Part of a small language model's weights.
Size: MLP 768 squared ReLU, 12.6M parameters.
Architecture: RMSNorm before each block, rotary positions, no biases in attention or MLP, embeddings untied during training, normalized queries and keys, local attention windows, paired heads, shifted keys, exclusive self-attention.
Training: a variant of Muon for these matrices, 289M tokens.
Each number is 50 + 12 x the weight over its row's rms, rounded and kept within 0 to 99. Layers, rows and columns count from 0. The size before them is the row's rms in percent of the matrix's.

# layer 3 MLP up, 768x256, rms 0.148, rows 10-35, columns 0-63
101:49 48 71 51 37 48 60 74 57 49 62 43 45 41 50 39 42 68 37 45 54 41 38 42 40 49 31 50 49 57 35 45 36 43 41 52 68 67 50 68 79 59 26 32 52 51 41 45 70 53 55 42 63 48 24 78 53 47 53 49 18 51 54 52
100:40 41 53 42 61 47 42 42 50 71 70 44 37 58 48 48 73 48 42 44 40 46 48 46 39 54 41 59 38 57 30 51 34 71 40 39 61 42 47 57 34 67 46 48 59 56 43 49 40 54 64 53 58 67 47 57 46 69 45 41 42 31 36 38
094:70 22 43 55 50 46 59 42 43 54 72 59 46 57 46 42 62 37 67 46 62 52 45 58 37 50 56 49 45 56 71 59 36 65 85 35 30 52 31 37 43 64 64 58 83 48 58 38 37 38 38 43 71 43 43 52 61 47 44 41 44 60 61 62
098:50 36 32 45 24 61 70 44 64 24 49 61 34 52 62 65 48 54 49 48 34 43 26 59 66 37 42 41 54 31 55 49 50 43 21 30 62 58 43 59 45 29 36 50 23 58 47 36 27 62 66 64 71 25 64 59 59 49 70 55 50 46 45 75
106:38 52 58 38 52 27 41 46 66 41 32 65 57 64 30 36 42 52 49 60 67 66 59 56 45 45 40 60 53 67 51 47 55 65 66 45 52 61 46 31 60 61 43 38 55 61 63 45 62 48 34 40 43 27 54 64 42 57 37 62 58 39 50 33
084:46 70 39 30 44 38 56 57 59 70 47 40 68 39 74 49 21 64 38 47 40 27 58 54 64 57 48 25 61 50 47 68 44 68 55 34 53 32 42 32 43 58 42 43 34 51 59 43 53 42 68 25 48 51 45 49 70 54 58 56 75 37 61 30
101:45 53 51 62 42 36 58 24 48 62 58 76 55 68 44 76 45 74 62 50 32 50 39 34 49 53 56 31 39 40 52 49 67 42 47 42 84 54 48 63 50 38 35 57 51 39 61 43 50 63 31 52 45 45 59 35 44 48 31 44 47 35 65 47
091:39 46 20 61 30 51 67 31 54 38 31 46 41 40 33 47 59 50 53 63 28 39 56 50 50 55 64 37 66 62 75 44 50 52 58 58 49 47 38 16 33 60 39 38 60 52 67 38 37 54 43 55 43 48 66 50 43 60 46 57 55 55 37 49
090:64 46 39 43 45 32 58 41 52 51 46 49 35 50 49 62 58 53 30 55 51 51 44 49 46 43 50 80 36 39 48 53 66 31 45 19 46 54 46 39 47 48 35 32 41 68 19 55 80 36 39 49 65 39 63 55 41 59 58 48 68 18 60 40
104:58 38 62 37 44 53 70 72 58 63 60 54 61 39 39 53 59 44 58 51 57 42 54 62 74 55 59 46 58 47 52 43 41 35 40 41 34 65 51 56 51 65 43 22 50 61 41 39 58 25 54 51 50 69 58 62 73 31 74 45 43 56 46 81
095:38 32 42 45 49 63 40 52 35 61 52 41 62 49 52 39 61 55 42 58 33 61 45 55 51 61 41 46 55 62 31 34 43 28 49 66 48 60 27 48 54 44 39 47 43 45 53 30 51 30 53 40 50 38 35 38 52 36 33 27 35 57 53 67
104:51 54 45 20 32 45 67 29 55 37 50 57 43 45 34 62 47 60 44 64 46 18 51 57 75 60 60 54 54 41 47 41 32 56 51 60 62 22 60 44 56 42 48 49 42 56 52 43 52 42 33 44 46 61 65 68 36 33 40 39 42 67 67 41
108:46 63 54 41 41 37 36 68 60 38 57 50 47 60 30 37 49 44 45 62 32 61 43 47 56 56 48 55 51 47 58 37 51 45 45 53 56 39 29 44 37 42 45 56 40 42 53 44 66 48 64 41 55 58 51 78 62 42 45 35 73 50 62 50
103:76 44 31 45 45 54 75 51 56 57 43 45 70 76 47 46 63 47 75 69 46 39 29 43 58 39 46 62 50 60 39 57 62 69 71 57 61 48 46 53 53 57 29 55 49 57 27 24 65 84 53 43 45 32 54 62 49 58 43 40 49 55 83 57
102:42 49 43 56 48 43 36 48 47 51 36 78 37 40 57 54 47 47 41 40 60 28 42 54 50 56 63 37 52 51 51 42 32 46 64 33 67 73 64 50 64 37 51 73 50 36 59 63 64 51 58 33 47 36 61 51 52 54 41 21 53 61 39 47
104:52 46 54 41 33 44 57 63 48 37 45 54 50 50 46 62 54 32 62 64 67 39 35 48 54 56 53 27 58 51 52 35 55 43 44 50 64 56 75 79 49 45 52 48 46 60 67 48 32 38 66 49 56 43 59 60 60 56 22 52 53 48 40 66
094:71 56 54 52 64 68 42 36 45 60 38 65 67 74 79 43 58 51 37 60 68 50 27 21 45 43 55 47 29 44 52 48 60 42 45 47 55 69 41 41 34 42 44 47 51 60 44 72 47 47 27 36 45 42 30 36 50 42 50 33 50 50 70 54
104:59 37 51 60 53 68 61 65 46 59 39 34 40 39 58 39 42 53 65 53 55 55 47 25 55 59 60 49 48 42 39 52 66 43 39 57 52 67 52 57 56 39 31 42 37 50 36 75 41 46 49 61 61 41 42 69 50 35 43 43 48 41 37 55
095:46 41 50 46 40 48 55 41 27 67 28 46 54 60 32 69 31 61 55 49 31 50 82 49 47 61 42 56 41 48 47 48 43 38 59 62 45 44 70 42 57 63 52 44 26 64 52 52 49 65 58 32 63 69 39 48 39 19 34 32 55 73 38 67
108:45 55 46 42 65 60 54 35 23 39 34 63 51 53 71 53 40 51 61 53 49 53 51 43 52 53 30 46 50 84 54 73 53 50 51 54 44 67 42 62 61 42 41 65 41 39 48 55 45 47 65 42 43 70 41 73 52 59 34 57 63 23 52 51
093:64 56 51 53 46 28 51 30 54 47 47 52 64 72 33 56 52 52 61 59 57 48 68 61 43 77 49 46 44 71 34 49 44 44 40 43 27 26 37 49 53 41 37 51 35 52 63 23 47 39 53 61 61 60 68 57 65 61 38 47 68 63 33 35
095:61 52 50 40 52 54 39 59 72 26 39 41 53 53 86 47 37 21 49 75 55 55 57 44 44 56 41 39 44 47 58 39 65 36 50 36 65 67 32 51 45 47 52 32 55 33 47 29 49 45 44 34 52 65 42 44 64 57 36 41 53 44 44 54
095:45 19 24 68 54 62 36 38 51 56 41 53 43 37 44 32 71 44 69 49 60 22 51 50 64 40 45 47 54 61 65 40 58 29 61 48 60 37 53 17 41 65 51 65 80 67 60 35 55 79 57 40 43 39 51 52 41 63 60 28 46 66 47 64
096:56 32 60 43 56 34 20 28 58 58 58 41 48 49 75 67 36 35 58 48 50 36 44 58 62 46 66 27 55 61 43 52 59 43 50 58 50 54 59 53 67 39 56 63 22 24 62 60 31 32 48 45 32 57 65 50 28 30 63 25 28 66 58 46
088:71 74 45 48 53 51 45 64 28 46 58 46 65 55 48 47 47 52 76 34 66 29 67 33 69 72 77 54 58 70 47 60 66 35 45 58 55 46 43 29 42 41 59 49 50 48 41 39 48 36 47 53 60 81 34 56 61 44 58 38 56 46 40 48
101:38 70 41 60 37 57 64 36 55 69 58 56 68 64 33 39 41 40 68 44 55 55 54 52 56 29 39 49 50 48 42 37 42 36 33 52 64 66 41 37 54 61 42 36 37 42 40 51 18 46 61 27 69 34 60 64 28 31 49 46 42 31 56 61
# layer 3 MLP down (transposed), 768x256, rms 0.0798, rows 10-34, columns 0-63
103:66 48 41 67 42 56 34 71 43 67 60 36 62 58 52 39 39 47 66 66 62 59 55 56 45 56 50 30 49 48 37 42 36 36 33 66 28 52 59 48 40 47 40 72 33 54 38 65 37 58 36 72 48 45 58 43 51 56 53 34 47 51 49 72
099:47 31 51 33 48 42 60 54 46 41 64 31 54 51 47 57 34 60 43 44 65 55 43 41 39 60 39 46 56 41 51 53 50 45 51 55 37 39 46 53 72 68 58 49 51 48 47 50 46 39 50 37 33 50 40 46 69 57 48 64 49 34 62 29
101:53 64 05 44 57 47 67 54 70 61 45 45 63 55 40 42 43 52 41 45 43 58 47 44 50 37 37 41 58 62 57 62 59 65 59 52 43 65 68 42 38 45 58 39 57 46 57 44 56 31 39 53 48 61 54 31 32 55 34 58 44 38 62 46
104:63 45 57 41 50 61 34 33 62 23 42 64 47 56 58 50 48 47 48 53 65 69 36 54 43 57 22 61 50 41 45 45 38 52 40 42 52 58 46 52 40 46 51 52 67 67 42 35 55 58 57 60 37 53 53 55 33 63 75 65 40 32 48 26
100:46 46 66 38 59 45 43 36 80 52 38 52 64 52 43 36 20 45 40 39 25 55 46 47 43 44 63 56 39 49 57 58 59 50 44 45 58 50 55 54 38 31 56 43 45 41 51 63 71 48 39 45 47 33 27 46 52 66 48 57 49 51 46 46
097:58 32 81 47 50 63 36 49 60 50 60 42 35 56 54 58 65 52 42 74 48 31 62 75 47 40 46 37 44 51 43 49 50 56 56 62 56 61 51 36 41 37 48 48 73 32 52 57 61 57 48 49 39 38 52 36 55 36 48 55 47 75 47 38
098:60 51 46 44 54 48 53 35 69 52 58 47 17 47 46 62 15 56 51 57 71 53 46 53 55 31 53 60 33 42 40 58 71 52 52 47 54 38 50 48 42 28 30 60 48 44 45 40 46 49 46 53 54 47 52 47 45 58 31 57 56 38 61 54
099:39 64 66 54 56 62 62 32 34 65 60 52 55 72 46 36 45 58 76 40 53 75 42 67 39 48 38 60 44 54 30 48 73 36 51 40 46 46 55 41 51 57 28 40 58 50 45 65 54 61 26 52 42 42 34 27 36 57 39 47 67 46 53 39
088:36 63 62 51 46 38 49 40 31 53 63 49 41 46 52 43 23 50 61 55 40 46 70 41 60 64 60 38 56 65 63 59 59 68 49 43 77 41 23 69 58 47 51 57 45 62 54 56 52 52 41 60 34 56 47 45 63 52 46 43 44 79 59 32
106:70 58 66 50 56 58 57 61 57 56 69 58 71 69 20 39 51 46 54 59 57 50 50 53 44 52 71 59 67 54 61 47 37 61 31 58 48 51 46 45 31 66 65 26 67 64 78 36 56 40 39 45 39 75 43 44 53 30 72 49 64 37 48 57
096:55 38 77 54 60 55 62 70 37 73 59 42 58 52 45 46 48 41 51 59 60 45 38 45 48 59 57 24 40 59 37 30 50 52 58 41 37 49 49 41 72 36 66 48 34 51 63 27 37 58 67 36 46 66 51 59 64 20 61 39 61 53 51 43
106:39 53 53 50 47 41 38 38 31 27 53 45 40 46 36 37 48 64 45 47 45 36 63 43 63 48 35 38 50 42 52 61 24 40 69 59 45 54 45 47 28 45 67 72 48 76 49 48 54 38 45 55 45 68 53 53 58 48 41 42 35 71 49 46
110:45 55 76 33 54 52 57 63 43 59 60 44 60 65 59 48 57 46 57 50 40 49 43 35 48 53 60 47 54 40 59 55 36 55 52 52 58 36 57 22 61 35 55 83 63 51 54 48 40 36 52 35 59 43 56 60 59 32 52 38 45 50 47 49
098:67 41 43 46 40 57 55 52 59 35 43 60 41 38 50 28 53 63 22 68 50 52 57 23 59 52 60 61 52 62 40 42 57 55 64 53 47 58 54 44 45 48 53 60 76 63 48 44 26 67 52 44 58 27 53 70 57 54 47 53 30 76 59 37
103:30 50 50 53 40 39 45 43 64 32 74 42 53 49 58 76 61 56 43 33 29 57 64 50 43 62 50 53 57 47 56 49 33 24 55 48 35 38 43 72 66 41 70 55 38 38 29 63 47 40 49 34 63 42 27 62 45 68 34 56 44 50 53 42
102:47 53 35 39 44 65 46 27 41 49 48 50 26 39 33 39 53 31 40 57 68 68 77 45 66 46 58 43 46 48 50 31 52 52 37 40 46 78 47 68 60 52 45 44 54 87 50 69 53 77 50 71 51 38 43 30 59 62 28 60 73 48 40 41
107:55 59 63 59 55 43 29 46 54 59 45 58 60 37 39 50 43 62 46 53 46 71 44 34 65 51 39 51 44 51 38 57 60 43 65 21 39 54 66 46 33 43 52 45 51 59 74 60 50 61 58 66 46 56 47 40 60 61 43 47 66 59 79 39
108:44 66 59 53 34 68 49 54 39 50 46 58 43 32 39 65 44 48 75 70 76 42 55 32 47 48 42 33 77 48 78 54 42 54 59 41 44 58 54 50 48 47 55 27 59 63 41 69 52 51 72 52 71 31 61 78 47 41 44 40 59 37 55 46
095:59 45 49 71 61 58 64 39 54 51 59 41 31 31 47 57 43 45 35 57 35 38 36 41 66 41 68 42 46 57 50 29 40 52 46 34 47 71 51 90 52 48 62 35 56 35 32 47 50 63 46 39 71 40 57 52 45 56 59 61 37 54 48 52
105:25 79 64 31 43 49 61 55 44 58 49 30 38 42 62 50 23 46 49 61 56 46 53 49 46 35 29 77 50 43 59 54 52 34 59 61 49 37 70 51 52 39 77 47 35 64 26 52 50 46 36 44 60 61 53 42 44 60 42 55 59 83 75 29
094:63 43 47 54 75 53 39 51 47 39 40 65 65 46 49 40 42 61 39 73 48 47 61 54 53 51 46 55 66 63 52 39 55 49 53 58 50 56 21 62 67 76 57 59 42 49 51 56 49 65 59 65 61 47 44 60 53 63 32 78 57 66 58 61
100:57 56 38 28 55 64 72 44 41 43 39 62 60 34 57 25 61 46 53 63 48 68 38 78 60 48 59 56 42 49 31 38 35 54 39 43 53 62 54 44 19 43 18 41 37 36 39 62 55 51 49 37 20 71 60 32 42 53 60 56 40 51 36 58
096:46 62 39 42 43 37 38 42 39 65 53 37 66 60 68 45 39 57 46 25 57 41 57 47 47 63 42 47 44 50 61 47 48 26 45 43 64 70 60 63 36 46 65 37 47 45 39 63 69 42 55 35 36 70 53 69 55 51 56 63 23 38 57 39
089:59 52 39 61 57 33 54 45 56 34 53 49 36 50 51 35 41 56 61 38 53 47 58 49 82 70 67 35 71 78 55 54 57 42 58 34 60 60 33 58 45 51 50 46 44 30 29 55 20 33 55 70 59 51 61 37 75 53 35 68 51 46 57 35
088:48 64 26 46 32 44 51 66 78 52 63 51 44 43 44 64 55 50 38 43 61 49 53 54 48 53 62 43 52 59 61 55 55 54 44 45 38 48 60 41 32 53 34 50 57 44 43 37 57 55 41 43 34 44 52 34 43 54 59 57 50 31 48 42